config = dict(
    num_hidden_layers=18,
    hidden_size=192,
    num_attention_heads=6,
    num_key_value_heads=6,
    head_dim=32,
    intermediate_size=768,
    vocab_size=8192,
    hidden_act='squared_relu',
    norm='layernorm',
    norm_place='pre',
    norm_eps=1e-05,
    positions='rope',
    rope_theta=405000.0,
    rope_fraction=0.5,
    qk_norm=True,
    attn_scale=0.276,
    bias='none',
    tie_word_embeddings='early',
    parallel_block=False,
    extras=['some layers without attention', 'local attention windows', 'gated attention', 'a norm on each head', 'value embeddings', 'an embedding shortcut', 'learned residual scales', 'capped logits'],
    init='uniform',
    init_std_qkv=0.0274,
    init_std_o=0.00457,
    init_std_up=0.0274,
    init_std_down=0.00228,
    optimizer='adamw',
    learning_rate=0.00276,
    beta1=0.9,
    beta2=0.95,
    weight_decay=0.088,
    lr_head=0.0155,
    warmup_steps=557,
    schedule='wsd',
    decay_fraction=0.41,
    decay_shape='linear',
    final_lr_fraction=0.02,
    batch_tokens=65536,
    max_seq_len=512,
    doc_mask=True,
    train_tokens=388000000,
    max_steps=5921,
    dataset='wikipedia_en',
)
Each number is 128 + 32 x the weight over its row's rms, rounded and kept within 0 to 255. Layers, rows and columns count from 0. Numbers have three digits each. The size before them is the row's rms in percent of the matrix's.

# down: layer 6 MLP down (transposed), 768x192, rms 0.136, rows 65-84, columns 64-127
# up: layer 6 MLP up, 768x192, rms 0.143, rows 66-85, columns 64-127
down65 092:088101167123141150105114074124210128121139139138115082171137172131132133145100096137160150082158122134149168131175122087158081176151153145114129104112134153117208162157119121146151109149117177
up66 097:154163121116099140100155079168175096117162134146120161128117127145127125101158119153142121132125219117092099243175075133094089047151119088129146121082155127070203137100125106164135119131136123
down66 101:157084121107146106154150078113120174166109149159077085083110112105087163075159160096143069080124093164074182136148102161075120090151107127051111090122112109121124103102194164146085146162143156
up67 110:151131092139123143098135130124128116160122178148109123179134170142094046113155085121094148129123178098087153124127141152138146110101117151104112125111133150119150088129106098165153114058071196
down67 110:141083149123166076179108161113142135071157124157123100146124214157137119164169132127159172131137056119142118121157188117080123144074126140100184099084147084122106161152133143183130149084123073
up68 106:093130100138134116179171065103076141133131150098193119142112143135145111133103149132108161163036103110122082147145096122128153136179146156121161138139159127099114121136151137136118117148092115
down68 102:155100112128045100111168230161174094127179139124153146119130110156125111150086098156118135140152129137132129120143170116204115181081129094114116195125079168172107072092122120097125132108130125
up69 108:084109120154139148120138148143128194159160120070163129198131135139206152098146112130123107142066157128173157105147056145137121035140177086132094140141106104123167072105089090185118131146201137
down69 108:112083154155108195038071139138138133174124055071161133165147169099128132177120119094138035153064179110113165117112080157125144139165149194137156070111161130168147054102111131119162114166146126
up70 107:104138113110107083122170110098102093129125057128117033123114138086102126116127121145104230154075096173153068143162129134108164087118122121135119162103160080085124156111140110096134092123127099
down70 107:133106112078133094126170118141118152132150123131109152169104149104126091082119064175110170151104141147127152148215126147153112130114109109069139106156125094136099147117149046165093062127138105
up71 096:101174124131148091129138177098054098112105092080190090140109067082150127148110142183109147136130210159073143132131066175164148148131156132143117102165112122101110120172149140056088130083149117
down71 098:113114171133112152145111132061171171132112137127127139053163191092132134164095143185134193143126218122122083103125150090180118131205102116112113132147137114098090135108090149155084130176089140
up72 100:122167098147156112123061103117078134133159109108118120152060086096112124119105171095151184102142092107130124105178146170075109112123126119129182048113079067066151146139144151040169135190128160
down72 103:135137114181072163131094131094105122090140112119135139157088184178122126124046153132152122114148178126146171091140136181118102085163080106117093123120047097160180131131135119108066104035132184
up73 096:115070126145105132174128105132128216135184132105165035168081108153105160113121080076109145097043105129077091199129157140136119179098141112073154141161157119104101156110140104053152125152186105
down73 098:058179135138109059143173096166095108076128062049077100198143130103119132108135073110133147173075118155132111118101150101187142094141152168119141076162184173132066162138139155143087122097184106
up74 096:102148116147117092134166133201118159150171123053153083151125126142119123150133120144132123132115098148111118133103142109199160156094125114138171109121130104110170185081152177102140168130082143
down74 100:129115128123102163165090144141150135109135112122138121160138150120195101118150109106133104127131136118126137091112146163151057088051188197140114108159127166115090109120149150186131137199105123
up75 107:048107127143116125059148104106093138146132127171120140128066138081155051131135169167129137082099126201085137090139090154086169113172140109092148157121105063089138155139205144105141158123111099
down75 109:131149089114154171128129112199100111112131197145093070125109102102139128144112138220141122112109113148111119117085165144140124118145119128155114125112166106167090148154119127064082141178112179
up76 092:152145146116071177161150172143132143109133089148167114140140107055185094111136130147132161112131229090183151127169131142096092102120108088137145175105099082147141122156119129125103127134133098
down76 088:128200125084126139124115155101124138141082135158158094114127069140119098129179115176161143065170107110114139145147198122142106104100146105103112104152158121144155229114098132132133188091125131
up77 102:129152147132094114116089091198179097087177127067088096157153078161132107110098129051169105062156136147172150129153159118128117061144120099124130131079089107128230151096161097144150162114132127
down77 103:147093173150112103103111137143126134069121149093175163108152107162080112126078191121167216076129087116201138122134149111105141161091150114114141090084141183088145168108102116155125154111103088
up78 109:080111103149136130100126098123130163144145121118121127120185140124164130102133165128130134099132152148138067150165119143132142115168096114089178117095123103118236110161178124146184045138105127
down78 110:130135079112119187141105174160136119164098134160084148192115108131132109102072140108090152139106143093090093089103206182121130165122175115067167121172192095160070130137133135142156163169153141
up79 101:152126136108001144166130176111099140172136116130135081132108132116124111126109197162141117154124157155134133125157105137139073088158134096158160107150122130085175151111100105120081138171089127
down79 101:149087169111094108148116153136095192066153152104097128125102128142061136147108155189129098108094162077124170137127111119149155126070125123115138140150092185093129160127125073134170065086119148
up80 104:157144123175141150169203106213139141110105104053109116118133141142134133069118097143140169114102132126089140158134089170138206044084151087104247128114145118075115105091079088079164113084129165
down80 104:134082096180117098132141157141117154115078125137161130134198111172155147141050162089131108188135090161109171166107152110068167130137145141123093153138130133101107130111103036162103204106091161
up81 099:146125182134141151130129130086096138158114075123124136140125149126170098066073222147114083107113193221132066134132093128115128152147187182182118116148057123132173123114124151151083122078107153
down81 104:097116082100148110083136144107154133154103131136122151186201200127120172205116164178126117082115110132141119103118141111109162122132121196126138129121109138074122084112104106141119148158079093
up82 103:082179164145161139133143184187132128115161162147171100179100040116143127058126125152152139113051149098153138126142089097151098165133148098107130114150064093119124123151139190100115128174158173
down82 102:108117113109135134141111130141151108110130211128145140121132202111087125098085090166095122165093106110182136164080135105131113134086121106154116121106140105132132114132209125189134109147125109
up83 094:168101162114126063070124143164175150133165062192077136120137123109166112111136135088127108131176156127137142158206082150160138112137109168154135156105149159094079082151114114154113143159056084
down83 099:218134139129114180148121201110145150114128141089107123150158102118130137135070153122181117147180132114155177070132107119163144101159106161152101089083106125144023158149107110149135161146101153
up84 095:173094073152169161112167093148151150095123112050122051163116053127156141120130164183128076120144187116069081135127145106089168116111048137098128130153132119184124121147098101149153139140136096
down84 098:072136133188127120122149085063133110136188145163133138094183117110158160099091099150148203143119142137123166130141114110119147155127107123110125165169024078103136092117185079175144102108148086
up85 100:130094110127129159145196173189089214188125163147158172148131133136123098134107148119106116158173099162147150167124146115149078133155144159127205110098127145130144149147093086104159144144179112